From a checkpoint of a small transformer trained on Wikipedia.
Size: width 256, 4 heads of 64, MLP 1536 tanh GELU, vocabulary 4096, 16.9M parameters.
Each number is 50 + 15 x the weight over the matrix's rms, rounded and kept within 0 to 99. Layers, rows and columns count from 0.

# layer 8 MLP up, 1536x256, rms 0.0555, rows 356-464, columns 192-255
25 40 33 36 34 41 56 22 76 52 38 20 86 44 47 70 44 51 40 35 45 77 49 27 50 42 38 50 56 30 56 58 44 66 50 55 46 59 54 31 40 58 63 46 41 40 34 32 71 47 47 47 23 81 47 84 57 61 24 55 79 09 69 38
45 21 61 51 80 52 52 88 50 62 77 63 38 46 71 36 60 56 18 60 42 50 51 55 68 24 30 74 46 31 43 63 52 46 30 45 36 35 59 70 26 38 37 16 26 54 57 50 74 69 58 40 40 50 57 87 37 43 35 27 56 20 51 64
53 45 44 62 41 42 71 22 57 65 31 63 38 47 41 58 57 37 34 71 58 64 64 44 35 64 65 36 54 52 73 42 57 67 39 46 60 60 54 44 38 48 70 72 46 84 22 38 50 70 34 68 57 56 42 35 56 63 45 55 30 48 50 42
42 46 65 42 47 30 64 64 51 56 38 29 52 54 62 58 56 52 55 44 46 30 62 59 76 44 61 47 47 53 19 40 56 21 46 52 52 78 43 48 79 77 50 61 72 40 52 60 45 36 58 52 84 68 54 50 49 34 47 58 76 41 73 58
64 41 82 46 52 55 48 60 30 43 59 22 44 45 65 64 92 56 50 44 54 60 46 83 51 47 33 60 70 29 40 35 58 48 60 56 52 44 63 59 52 36 58 28 57 58 49 24 50 24 40 13 57 76 69 43 33 33 48 47 52 25 47 37
48 52 74 45 25 16 15 48 84 26 71 35 22 62 47 49 61 80 56 31 56 65 55 46 72 43 42 36 54 37 60 41 54 44 58 55 49 33 56 42 65 78 32 55 56 47 41 51 58 63 68 46 48 70 57 60 72 50 52 56 67 43 74 45
43 56 35 42 53 53 23 63 42 46 50 43 63 72 56 55 23 61 67 33 46 71 60 80 57 42 54 68 44 48 52 45 33 52 18 32 44 57 60 58 66 29 54 43 50 32 37 33 33 32 48 56 45 59 42 64 44 67 30 60 61 58 52 61
78 23 52 61 42 71 62 55 59 60 72 47 39 55 46 62 72 30 41 49 41 49 23 34 47 60 42 48 33 48 41 26 38 45 30 55 50 64 49 44 35 62 76 74 41 36 55 56 74 53 16 31 50 62 46 44 53 54 51 36 60 26 40 35
57 56 43 59 53 55 48 43 49 41 71 38 52 52 57 65 50 61 50 44 34 39 66 45 56 36 48 42 71 58 45 25 33 37 55 46 56 49 50 37 65 51 58 68 48 66 68 60 33 51 54 51 68 61 77 32 70 59 76 59 60 43 52 18
51 21 30 44 30 69 61 49 53 41 59 49 28 59 50 55 65 68 59 37 37 36 58 54 87 64 66 61 40 54 44 26 69 37 89 68 28 59 52 35 49 57 57 43 53 64 33 39 53 42 40 57 72 36 38 49 46 33 72 74 74 45 55 61
50 49 68 39 47 60 47 31 62 91 40 25 43 27 59 63 48 47 48 48 62 71 54 55 31 35 29 37 52 31 50 35 32 56 22 32 25 43 31 62 54 37 73 62 50 36 52 63 46 52 42 56 46 69 51 60 63 19 55 54 36 28 39 22
67 39 38 49 63 51 44 40 46 51 27 34 28 41 76 38 56 16 32 40 48 40 39 60 66 68 48 71 72 39 51 53 49 66 17 30 60 60 23 51 76 41 66 33 43 50 45 56 74 50 49 61 50 64 53 39 56 44 56 59 53 37 34 57
61 58 50 47 21 59 29 65 58 43 40 45 38 44 41 62 43 54 50 43 65 52 62 51 30 94 61 59 53 56 59 42 38 66 45 49 67 12 47 72 53 34 51 64 40 40 52 43 79 38 45 39 64 40 48 29 72 41 37 40 50 51 38 53
48 52 69 33 48 73 60 14 52 30 42 51 41 56 54 33 46 41 38 44 66 50 51 29 69 60 48 71 52 54 25 34 62 65 56 73 41 30 68 38 59 59 33 76 34 51 31 53 43 26 61 61 68 49 64 82 43 55 74 68 50 32 65 36
44 48 74 58 32 09 36 35 75 59 45 59 56 57 44 70 44 46 55 43 39 40 34 55 28 52 30 53 31 19 56 39 34 56 38 57 55 58 77 65 44 67 58 47 67 64 38 15 47 43 47 40 69 84 47 55 79 44 49 86 51 55 35 76
68 38 78 49 60 70 52 52 77 51 76 36 36 71 55 61 59 60 48 67 57 35 43 43 38 42 39 22 38 51 28 75 60 27 40 49 28 47 62 36 50 55 72 73 58 39 44 58 69 45 81 62 62 66 62 51 60 26 71 50 48 76 19 39
46 78 49 59 52 47 24 57 34 53 47 81 43 88 46 50 79 76 60 37 44 60 46 47 45 50 60 27 58 46 50 37 46 34 69 28 48 54 26 08 69 62 37 67 63 50 43 58 42 52 64 29 49 40 50 57 37 73 65 52 41 57 67 60
28 58 18 44 57 69 68 41 58 58 48 41 53 53 51 77 62 59 86 33 61 60 57 49 67 54 51 35 70 64 53 32 53 39 45 48 44 74 60 48 27 82 57 54 72 50 42 38 39 43 44 80 63 38 33 41 68 45 23 56 52 66 54 11
48 44 24 59 39 47 38 55 51 32 49 52 31 56 49 69 65 49 62 27 52 30 45 66 70 42 51 68 60 37 69 00 48 41 71 77 47 48 21 41 41 50 54 35 55 67 51 43 80 51 27 41 45 56 47 64 40 56 86 82 50 47 36 65
77 76 53 81 58 35 67 68 30 64 42 51 52 55 54 67 60 38 30 58 55 78 71 72 52 37 35 36 42 30 56 40 47 53 64 54 56 61 08 37 62 32 52 55 26 51 48 65 50 64 52 29 37 77 62 79 56 30 52 55 63 73 69 60
70 40 73 84 38 40 35 66 35 63 30 63 46 67 56 37 46 34 46 38 63 50 42 59 58 39 46 67 53 56 40 42 47 45 24 54 30 51 37 44 47 41 62 63 45 69 51 65 70 58 14 55 32 73 58 44 79 78 54 53 43 47 54 36
57 39 44 49 46 55 53 73 46 87 30 51 53 41 79 70 77 44 35 39 46 71 46 40 49 33 60 47 66 39 61 22 58 56 64 41 56 51 58 58 66 44 81 54 28 58 12 46 58 50 24 98 37 63 61 39 46 43 44 61 56 37 55 45
55 47 84 46 55 70 34 55 51 45 28 50 40 39 51 44 67 83 39 69 55 21 57 31 63 56 47 49 30 58 51 57 42 33 32 87 42 57 45 16 82 18 48 60 52 50 46 60 48 52 50 29 52 72 50 50 71 62 48 55 40 56 53 55
43 74 35 55 52 64 46 50 55 13 93 54 44 32 68 56 68 55 51 49 37 36 19 45 45 47 39 60 69 32 40 30 72 50 37 61 64 48 59 54 51 52 37 61 54 40 44 79 51 40 47 17 81 53 36 61 73 72 25 68 47 42 21 50
44 34 66 57 56 43 16 40 28 53 53 36 33 40 71 73 70 82 53 66 56 35 37 66 47 34 23 47 54 62 62 66 30 33 42 45 59 60 64 70 45 49 48 46 47 70 51 47 29 58 38 20 47 71 71 43 47 40 48 43 42 39 70 54
36 43 58 69 39 23 28 40 26 37 42 29 74 61 49 72 61 48 41 47 38 54 43 65 26 70 09 46 70 57 75 59 55 56 40 18 58 37 60 41 50 39 32 44 13 44 42 53 61 62 44 70 38 55 68 51 76 37 62 62 45 58 93 49
37 37 45 48 56 51 33 70 33 65 61 52 55 50 60 38 67 42 83 56 38 71 39 61 43 33 48 64 74 29 30 54 52 37 48 56 64 45 56 68 45 60 50 70 54 48 64 28 47 52 62 69 44 40 50 58 30 64 58 52 89 38 60 82
37 55 49 42 31 51 67 80 74 48 59 47 40 37 33 47 64 84 40 44 48 47 28 48 52 62 53 41 46 43 49 38 45 26 45 63 55 45 42 21 62 80 44 39 42 11 29 38 46 32 73 58 45 86 49 40 52 67 46 29 44 56 50 62
56 64 41 59 60 42 48 42 61 75 65 39 47 54 44 58 72 43 56 48 44 25 61 21 25 48 72 36 44 42 68 45 80 29 65 36 53 37 37 65 66 62 87 36 56 58 35 58 34 54 36 34 31 46 46 27 52 62 56 74 46 40 35 14
60 65 46 37 41 76 39 63 13 37 67 40 27 50 67 65 53 40 70 33 39 44 53 36 37 71 49 52 50 52 43 52 73 44 52 57 12 60 48 49 59 69 48 74 24 57 40 53 86 70 41 42 47 62 44 44 66 55 43 55 47 35 42 47
37 75 39 43 56 37 36 56 45 74 51 58 30 58 43 52 36 41 38 64 22 37 30 40 52 43 53 60 41 53 76 36 28 55 44 20 62 55 48 37 54 65 43 65 36 42 29 36 39 22 66 36 49 40 59 19 67 68 71 61 35 60 51 24
58 36 69 72 69 74 50 56 21 45 52 58 28 34 30 51 46 61 31 72 46 37 61 45 56 39 36 24 50 47 19 67 69 61 33 43 69 54 37 49 56 40 39 57 50 72 35 54 37 26 52 46 52 59 41 44 51 65 29 61 53 34 53 48
72 65 34 35 31 65 42 61 46 64 55 27 56 68 14 62 57 47 44 49 49 34 18 41 50 57 42 55 58 48 65 49 84 26 65 41 43 61 70 29 53 45 48 47 62 59 29 53 47 32 54 64 42 53 36 66 42 53 82 63 59 40 54 76
58 69 27 48 43 52 34 48 62 30 54 65 65 56 57 48 66 44 58 37 49 45 42 35 63 46 43 48 58 32 62 32 42 56 28 62 57 41 33 34 28 67 43 66 57 65 46 46 57 54 27 59 60 80 18 24 40 63 81 64 51 60 44 53
48 70 45 38 38 42 63 80 55 65 51 32 64 60 51 58 53 46 55 46 28 39 52 40 49 41 48 47 76 35 44 72 59 61 32 35 47 50 42 57 60 43 34 35 51 65 34 60 64 40 53 54 69 60 47 27 55 46 35 45 34 29 60 28
75 39 64 47 64 59 46 04 44 67 68 55 40 26 88 59 85 40 39 65 16 54 28 53 26 53 64 53 56 48 30 52 30 46 54 52 22 54 56 22 60 37 72 59 30 48 38 46 42 67 39 18 71 67 49 47 56 62 41 75 63 47 41 45
44 24 67 45 46 65 58 62 61 55 50 68 29 76 69 68 45 43 50 32 33 56 57 64 51 29 45 47 81 52 70 37 91 47 77 47 52 65 68 59 33 47 46 48 24 52 42 27 78 52 08 44 81 60 33 67 32 41 66 79 44 53 49 47
42 50 35 43 52 65 58 78 46 49 65 25 72 42 38 49 44 30 44 78 43 16 20 24 26 52 84 57 36 55 64 45 65 60 32 32 46 38 35 29 43 39 69 52 37 39 33 61 33 51 57 50 55 38 43 73 58 47 54 45 47 33 55 63
55 40 83 56 43 42 30 34 44 64 29 56 44 61 54 43 70 50 53 84 51 30 46 55 78 76 58 40 57 22 65 51 37 33 46 30 65 38 35 38 64 64 77 41 32 53 05 58 56 36 54 66 37 74 48 53 35 67 63 47 37 72 39 44
49 50 38 73 46 47 44 55 28 56 50 47 55 45 74 51 88 49 46 69 57 69 56 50 40 47 62 62 69 41 49 50 84 70 47 58 60 34 32 46 28 41 64 67 44 78 49 33 64 08 41 32 13 51 37 57 56 73 63 50 61 48 29 51
42 62 60 44 68 57 62 64 35 33 56 66 26 36 36 74 43 58 29 30 52 69 74 43 59 19 38 36 72 24 67 35 53 56 60 49 56 63 47 35 44 57 46 27 39 78 47 30 36 61 57 45 50 56 58 28 40 47 49 36 56 55 50 62
23 68 52 66 56 58 37 47 39 90 71 73 54 53 59 44 62 57 50 11 38 47 60 62 30 55 33 75 59 72 28 82 31 47 66 52 67 47 60 75 69 52 40 53 60 47 50 37 65 46 26 31 47 54 23 81 99 53 48 52 30 37 57 41
54 19 35 56 45 68 60 50 29 57 63 42 29 67 55 84 72 71 39 28 52 41 73 59 57 83 54 55 77 55 59 44 53 29 60 61 67 41 49 44 81 29 69 54 54 44 34 44 57 50 31 54 71 56 37 31 55 30 56 70 50 47 25 21
39 53 48 58 85 50 62 37 40 44 67 45 46 64 49 76 42 62 30 34 61 71 38 31 60 80 22 74 29 63 74 43 42 48 64 61 45 51 57 57 49 34 77 69 94 65 46 34 48 63 32 50 63 33 64 61 48 37 32 41 58 57 64 49
38 31 37 53 46 59 48 61 33 48 46 31 43 48 32 47 77 56 48 52 55 43 69 45 40 57 59 56 47 51 56 28 58 64 45 41 27 58 79 42 72 25 22 37 33 37 33 21 35 35 57 46 16 59 70 38 68 47 53 52 54 59 57 51
50 47 66 55 42 57 43 44 42 47 25 50 49 32 79 55 66 73 50 43 64 42 29 33 51 69 50 62 80 69 35 18 45 52 30 00 59 10 56 68 49 64 35 46 48 55 66 48 49 73 47 45 54 66 27 73 69 44 51 67 25 64 25 46
75 26 44 37 28 35 47 64 45 66 22 53 39 49 40 87 56 32 70 23 46 20 37 60 48 46 53 62 50 18 46 39 38 54 45 41 61 50 47 73 46 68 38 53 53 35 46 45 29 37 60 76 47 55 36 51 78 19 63 40 55 54 69 35
48 48 57 77 38 59 49 39 73 45 55 54 48 39 70 49 44 41 20 52 81 50 40 61 74 19 77 47 50 43 48 57 51 40 54 54 68 33 56 42 41 32 43 33 71 52 47 65 67 41 44 45 41 74 37 16 36 61 45 60 52 63 62 65
60 28 70 52 31 49 41 38 33 50 38 49 65 69 47 53 84 28 64 54 42 65 50 29 72 52 46 50 58 25 60 30 67 48 66 47 54 56 59 33 48 64 66 70 54 58 34 42 74 02 53 66 46 35 48 66 54 40 50 43 34 42 59 58
34 67 16 40 60 30 72 43 30 50 61 31 42 33 58 64 29 41 51 68 47 38 47 80 56 48 50 49 69 48 65 46 66 61 35 23 25 51 63 63 54 59 36 48 62 45 58 58 49 62 29 49 73 45 50 27 52 45 57 34 26 35 41 84
52 29 62 44 41 87 71 54 40 50 37 71 36 47 39 50 53 50 75 58 45 57 64 49 52 40 58 31 55 61 48 42 43 68 38 48 27 67 63 39 55 34 53 59 48 82 46 34 42 43 50 49 41 58 58 46 48 67 67 31 57 50 34 42
34 22 68 12 48 62 27 50 35 80 56 77 49 42 47 57 60 60 20 40 62 64 24 59 48 46 53 69 49 50 44 35 40 64 33 58 60 40 26 22 57 36 47 28 53 43 39 55 65 60 66 37 39 47 59 62 42 60 49 57 48 37 60 59
52 48 56 45 42 54 47 77 42 34 61 28 66 65 60 63 63 44 52 43 87 45 59 55 38 64 47 64 31 66 56 35 53 46 49 31 51 27 54 42 40 59 40 34 49 38 70 51 62 40 20 61 61 58 74 50 82 45 24 60 59 79 46 54
29 56 41 52 53 51 44 29 47 48 58 41 34 45 56 36 58 27 41 46 52 58 70 27 61 24 53 75 38 39 10 41 39 32 54 62 59 19 40 53 31 64 69 70 61 57 38 61 72 34 58 37 46 41 40 47 46 31 32 49 42 36 70 57
54 56 59 49 40 70 34 77 73 38 76 44 34 80 47 73 50 53 52 56 19 24 54 46 51 50 44 16 30 42 40 45 41 53 43 42 58 65 65 39 63 57 45 60 34 32 25 73 32 40 44 79 46 40 27 40 47 93 60 79 80 58 49 68
41 41 63 21 67 68 37 59 55 46 48 52 37 23 43 51 53 58 39 23 37 61 56 67 66 22 21 52 67 40 59 63 45 71 38 49 29 63 67 53 44 64 38 44 50 30 35 67 74 45 39 53 51 90 60 50 58 54 51 49 58 46 52 60
75 56 58 68 64 45 34 67 40 40 45 66 56 49 54 81 59 30 64 40 48 60 50 80 42 42 71 56 59 37 40 48 29 29 71 48 29 38 55 40 35 34 47 42 46 69 62 22 36 53 31 66 63 52 48 74 24 29 51 53 56 27 88 71
59 40 41 67 61 34 50 32 39 62 44 40 44 60 72 50 27 80 53 55 66 44 47 53 45 54 65 48 35 51 59 34 49 42 49 57 48 41 57 51 61 58 54 62 36 52 37 42 40 34 25 73 52 84 58 58 73 48 48 69 56 43 69 52
72 62 30 30 59 42 29 78 60 70 35 38 51 75 38 61 55 70 38 75 32 42 51 69 44 51 48 51 67 33 20 55 30 37 58 74 38 47 85 49 43 84 43 58 29 34 62 40 57 49 69 44 28 21 73 53 73 41 44 75 47 36 56 72
37 39 38 65 24 49 42 82 17 54 47 35 52 51 70 42 54 70 63 52 60 69 25 46 60 39 41 62 68 43 77 42 51 32 70 58 46 59 31 35 39 39 78 33 43 32 38 62 64 26 26 63 99 59 57 36 51 34 68 37 46 61 55 55
68 39 26 45 58 40 41 56 41 61 63 44 61 50 49 44 30 30 55 43 27 57 49 77 55 16 86 47 65 28 66 14 68 55 52 37 16 66 67 47 52 48 42 54 58 58 62 70 68 48 54 42 56 38 52 58 54 81 41 44 69 66 49 50
32 29 64 42 58 54 54 48 57 39 62 41 43 68 46 68 44 35 36 42 44 55 52 59 54 71 39 71 48 59 42 11 49 34 49 75 02 47 59 33 58 51 68 47 38 61 54 50 36 63 36 49 66 53 44 56 41 53 32 57 68 56 53 80
28 59 78 57 43 56 60 56 50 76 42 42 66 54 56 64 47 40 51 76 36 56 82 52 58 48 50 58 33 57 30 62 58 70 45 29 45 42 37 67 59 60 62 52 28 58 58 60 35 47 51 35 80 56 45 21 44 59 40 44 57 49 35 37
58 41 54 42 64 72 61 23 64 50 66 50 47 46 63 52 56 75 43 49 43 40 44 78 41 59 56 40 52 57 31 50 68 43 53 47 23 28 54 47 28 30 55 28 38 62 52 56 60 63 36 71 47 30 45 67 34 51 64 62 72 52 87 51
55 47 29 28 38 79 51 52 45 51 62 36 31 30 66 34 39 71 42 76 54 63 44 55 20 68 49 46 77 32 54 31 75 28 43 47 32 45 41 58 47 63 68 47 38 62 22 29 64 39 42 69 24 52 54 43 58 47 58 82 44 28 55 52
34 54 49 44 51 51 35 33 38 64 73 55 60 46 64 67 62 75 63 54 48 30 47 72 64 39 15 53 58 62 50 33 64 51 67 32 52 51 54 41 59 67 50 45 43 42 49 47 58 73 50 46 33 36 54 35 65 82 25 39 42 48 49 50
46 44 48 53 43 48 71 50 43 75 40 51 72 36 67 61 44 40 67 42 58 79 00 80 49 59 48 70 69 31 52 09 23 49 39 44 40 46 43 70 45 57 46 38 64 52 47 36 76 50 37 37 36 35 62 52 69 11 54 54 39 26 62 38
21 54 50 42 26 39 49 56 58 32 44 45 55 74 36 70 81 69 36 43 51 52 65 63 76 52 54 29 49 51 56 41 50 34 41 54 41 60 42 45 58 74 36 36 42 40 62 57 35 43 38 66 74 57 47 46 34 52 77 79 50 58 41 62
53 41 37 30 47 45 33 69 72 68 63 13 72 59 58 77 76 43 27 43 49 35 64 58 60 67 47 55 56 38 60 22 73 36 57 49 74 77 43 39 56 28 33 48 46 44 45 47 39 61 21 53 54 51 72 51 46 62 40 53 34 41 55 53
28 42 60 74 31 56 39 50 25 45 74 59 48 67 13 64 62 58 50 34 50 60 58 61 50 44 30 41 61 46 52 50 56 34 39 90 46 74 58 37 52 43 51 29 16 21 49 68 58 39 50 45 75 28 32 28 47 87 59 63 56 37 42 16
49 17 33 58 54 66 38 46 56 99 53 29 32 33 68 52 83 36 56 37 40 51 45 53 58 56 36 32 66 24 39 54 50 53 45 70 53 37 55 18 54 40 71 72 55 65 45 28 62 85 56 52 53 64 39 38 65 56 42 73 39 66 56 43
35 59 54 53 57 44 44 56 29 48 68 66 34 46 39 43 28 59 42 51 32 61 40 56 57 46 51 25 60 34 71 50 43 55 40 73 28 40 16 56 51 59 35 32 56 66 69 58 41 41 39 52 47 35 74 63 51 40 68 47 60 34 81 81
68 49 28 66 39 15 70 41 39 59 60 51 14 33 56 41 84 30 48 50 57 27 33 54 85 53 65 52 77 42 43 45 66 66 36 49 45 51 55 54 42 72 33 83 33 70 47 34 37 59 52 84 68 72 41 47 07 66 36 28 36 51 55 53
41 27 48 60 52 31 58 33 72 47 32 37 23 39 79 45 24 86 51 45 75 50 39 38 33 59 54 47 57 62 52 38 47 42 55 38 46 52 41 62 56 49 61 63 39 47 47 31 40 31 53 48 72 65 31 33 52 52 45 51 79 44 65 29
42 44 46 78 55 63 43 70 38 25 47 39 68 28 52 62 64 37 47 69 30 85 43 52 50 50 61 48 67 53 08 46 49 34 30 60 61 48 53 35 44 36 38 60 33 69 51 34 30 54 50 25 40 52 44 82 62 22 68 61 56 44 68 52
42 58 37 53 58 53 31 58 34 63 45 42 63 41 54 67 69 36 36 50 61 56 53 52 41 71 57 51 73 68 46 31 47 55 39 63 60 45 42 34 65 50 22 78 62 40 12 41 45 53 42 62 59 31 61 77 34 38 55 52 44 31 59 39
67 21 61 47 23 35 48 54 49 49 40 38 24 34 78 39 55 72 66 50 58 23 44 55 54 49 45 48 34 37 40 27 33 48 51 46 64 39 63 74 38 68 53 73 44 58 51 27 48 52 41 59 55 62 68 65 59 33 92 52 42 36 66 72
45 62 51 56 42 39 61 49 28 34 65 25 51 55 59 49 66 44 59 66 34 48 55 45 50 59 65 33 19 43 59 37 49 64 09 59 56 59 71 30 63 64 40 40 42 36 31 60 56 27 41 56 58 79 29 24 73 46 73 54 64 69 45 52
74 60 39 35 43 55 56 51 22 56 48 52 03 49 39 42 62 40 10 50 58 50 66 78 52 45 37 85 44 60 50 51 69 58 21 41 60 44 47 57 46 38 75 73 37 34 39 47 72 60 16 54 57 78 53 27 56 43 90 53 39 24 53 42
58 50 70 54 47 69 56 41 64 59 51 86 47 48 58 46 53 76 38 45 53 45 36 65 78 56 30 41 91 32 56 33 47 54 50 66 53 57 34 29 52 51 70 45 57 58 41 39 51 45 49 59 33 49 24 41 62 43 63 36 60 56 68 61
39 51 51 57 52 23 51 72 46 49 43 16 52 36 64 45 43 53 46 34 82 83 76 46 80 77 16 60 36 45 67 41 55 39 29 32 34 54 57 21 63 62 44 40 44 57 32 29 81 62 28 51 42 81 29 26 63 73 74 83 55 47 45 61
50 54 29 57 56 57 57 32 51 42 41 48 38 59 55 61 57 34 38 53 63 57 47 51 36 56 66 70 39 35 62 38 54 43 73 69 35 55 49 38 51 29 54 45 74 56 29 59 59 37 30 64 29 38 67 60 53 73 61 44 31 47 60 40
38 31 50 41 51 26 43 55 40 76 58 46 29 74 54 58 42 60 51 47 45 99 46 45 90 71 54 45 44 35 46 53 42 58 47 40 38 59 57 48 51 51 43 36 52 61 39 50 33 28 64 69 55 43 44 57 57 65 38 39 38 49 54 50
78 62 56 56 34 52 44 24 48 32 44 42 90 50 67 40 49 76 36 49 55 46 19 42 61 54 45 52 42 47 35 49 61 27 44 45 56 31 56 76 75 53 43 77 38 43 50 57 44 39 44 46 60 43 55 29 56 49 71 75 57 45 50 66
49 50 86 39 60 62 44 66 69 26 81 21 54 46 59 52 43 67 62 40 16 50 44 43 42 53 42 50 61 68 42 60 61 52 76 54 45 45 38 50 52 61 46 40 46 41 35 35 53 38 49 52 45 78 53 59 16 54 50 34 27 46 39 27
42 39 39 54 64 53 58 42 53 40 51 68 26 55 43 55 66 45 45 69 64 59 49 46 54 31 43 54 60 48 46 40 52 57 61 50 40 53 44 36 31 48 64 68 50 46 33 43 65 43 24 54 55 69 38 38 35 64 29 48 25 48 36 35
56 69 54 40 17 44 47 83 14 41 38 34 51 67 63 38 74 46 33 43 74 53 45 65 55 56 13 40 72 38 51 38 57 53 35 19 59 29 55 46 33 48 60 79 57 50 57 51 44 73 32 70 71 50 45 66 47 38 56 63 38 63 68 54
54 46 35 64 72 29 41 63 23 75 63 12 41 51 30 76 21 71 51 45 26 61 56 55 50 67 35 82 51 52 41 38 55 62 66 68 70 45 79 36 63 71 66 68 52 35 36 70 62 45 58 70 55 64 49 48 50 36 54 55 36 35 40 43
34 47 43 30 56 46 56 45 61 47 81 57 51 54 37 47 43 74 39 41 44 49 61 62 43 61 11 62 30 50 57 55 48 79 34 44 17 61 51 70 52 70 66 62 39 63 50 44 30 59 53 48 60 40 39 56 65 66 50 57 56 36 49 52
26 37 58 29 48 50 55 61 83 43 69 60 50 55 52 73 53 45 58 44 40 27 68 67 31 44 28 71 46 47 70 43 53 65 57 45 55 36 42 41 55 71 49 55 46 37 31 52 87 22 00 38 70 60 66 64 77 74 41 47 54 68 35 68
31 25 51 52 38 68 51 55 39 63 38 61 60 62 65 39 37 42 54 53 59 43 37 69 33 18 62 71 40 45 63 46 47 59 46 39 29 63 74 50 48 39 57 48 64 26 46 33 55 41 48 52 18 38 57 70 48 38 40 25 37 58 33 67
43 53 41 32 75 20 46 48 86 45 49 48 57 83 42 58 58 36 57 66 33 80 53 52 56 02 39 59 74 40 20 43 43 67 70 35 37 42 34 20 32 58 21 69 67 52 58 47 67 33 58 47 46 65 40 42 78 89 50 64 83 41 28 55
52 64 36 51 53 34 55 71 58 46 37 16 54 59 44 48 50 55 50 76 57 49 66 63 56 40 31 47 60 34 67 40 54 29 59 50 76 47 85 50 33 48 45 54 36 66 39 53 41 50 70 48 52 86 27 77 46 54 10 40 48 46 52 58
57 66 22 34 34 60 45 40 51 31 68 32 61 64 33 57 46 55 68 56 36 66 62 38 54 47 57 70 49 57 23 26 53 53 69 54 38 58 50 54 72 52 42 51 75 52 21 11 27 41 23 28 87 50 81 60 40 75 35 55 71 65 34 37
62 71 78 32 51 46 21 68 47 60 69 56 44 84 59 80 51 60 30 50 47 47 45 55 49 54 55 72 73 41 07 54 42 57 84 63 57 17 33 44 62 31 61 16 52 30 49 49 41 19 58 36 72 54 64 47 17 67 46 67 42 70 42 51
51 44 42 50 33 54 33 52 51 54 43 53 34 40 82 65 42 49 51 54 60 65 40 49 66 57 39 31 61 38 52 47 53 45 31 55 63 64 34 45 58 73 49 69 73 68 52 45 36 36 58 66 71 50 50 28 36 72 46 38 51 37 62 55
49 45 58 64 32 47 31 70 47 48 47 32 60 32 34 52 59 79 32 61 62 62 63 89 75 71 48 63 53 58 53 47 45 37 31 52 46 41 42 50 51 31 15 39 34 29 42 34 49 44 47 24 90 49 49 33 46 22 44 40 71 25 62 84
65 56 43 64 49 57 35 33 63 55 37 46 67 48 34 47 86 56 24 35 88 57 52 62 68 54 41 27 69 72 45 44 42 41 55 26 60 28 53 49 41 45 51 59 55 39 45 48 63 68 19 23 55 67 27 47 63 83 72 55 62 56 56 68
54 45 27 56 59 57 55 31 61 67 68 70 59 65 50 56 47 73 49 55 48 40 60 45 60 48 45 58 70 64 21 64 44 41 42 51 56 16 50 45 45 80 39 51 78 35 54 35 88 41 27 53 61 62 49 65 58 50 65 72 25 31 55 45
66 45 63 51 37 65 54 29 39 53 56 64 31 37 44 47 40 49 26 62 46 44 41 41 60 30 27 36 47 52 55 48 32 38 44 47 56 57 41 37 19 42 38 59 69 34 39 38 43 36 47 56 58 34 78 33 60 32 35 77 59 26 86 60
33 28 75 44 49 60 61 62 55 68 45 53 65 58 62 47 54 42 67 43 92 53 36 66 49 40 22 67 43 44 33 45 47 50 62 72 68 22 24 47 48 38 72 64 65 41 54 29 55 52 40 45 48 51 60 09 76 63 56 39 39 54 61 74
30 80 69 23 27 52 56 36 64 69 39 37 42 29 34 47 50 55 49 42 49 56 38 50 32 62 63 62 52 38 56 84 68 51 71 43 44 38 59 61 59 25 42 60 40 24 45 61 39 08 67 49 49 50 53 74 66 61 96 44 51 42 64 33
54 56 70 65 61 76 76 17 60 66 71 59 21 64 69 30 73 42 41 46 65 61 36 34 71 56 31 44 58 34 20 48 39 34 63 40 69 33 62 29 39 65 48 65 23 66 52 55 68 63 27 64 77 67 40 41 44 47 67 82 55 33 52 28
41 21 66 74 38 37 58 41 50 68 28 32 22 46 54 69 49 64 34 33 54 54 28 40 53 37 33 56 40 47 75 42 44 66 13 30 25 61 50 50 43 39 30 87 83 17 47 14 47 48 61 49 47 43 48 51 58 43 52 54 38 41 60 63
39 51 29 47 51 39 62 63 59 26 63 30 31 39 58 61 71 76 34 64 56 57 50 57 60 47 48 43 58 29 59 56 84 61 29 50 54 28 53 72 27 23 68 61 61 35 00 31 36 56 39 74 61 67 31 55 36 71 35 80 48 61 44 59
65 58 49 60 43 69 20 58 59 57 21 60 54 50 41 54 90 69 41 84 60 49 48 77 49 59 50 45 42 48 53 47 51 70 55 77 53 74 43 39 55 22 47 36 37 95 49 33 58 37 31 55 31 66 64 12 34 60 54 53 25 40 62 85
21 38 50 55 81 51 32 50 75 96 53 42 37 25 36 31 75 21 31 47 37 91 24 45 48 36 26 45 45 21 42 51 49 64 64 21 52 31 64 65 51 49 40 59 36 55 39 22 64 59 49 36 38 59 40 54 56 19 62 41 82 46 55 39
60 45 05 15 41 47 75 48 62 90 63 28 20 26 47 60 80 63 10 57 36 60 43 40 49 49 24 42 47 81 74 54 63 46 53 22 57 35 45 42 38 55 43 45 53 70 71 37 58 21 24 42 44 35 30 49 68 47 35 29 54 37 67 48
62 53 78 42 62 49 67 71 40 40 54 51 43 55 35 76 39 63 61 59 62 51 48 58 57 29 86 35 39 55 80 42 48 27 54 47 45 63 25 48 59 57 69 47 32 73 36 73 38 59 41 64 84 39 55 25 49 35 19 45 61 64 59 68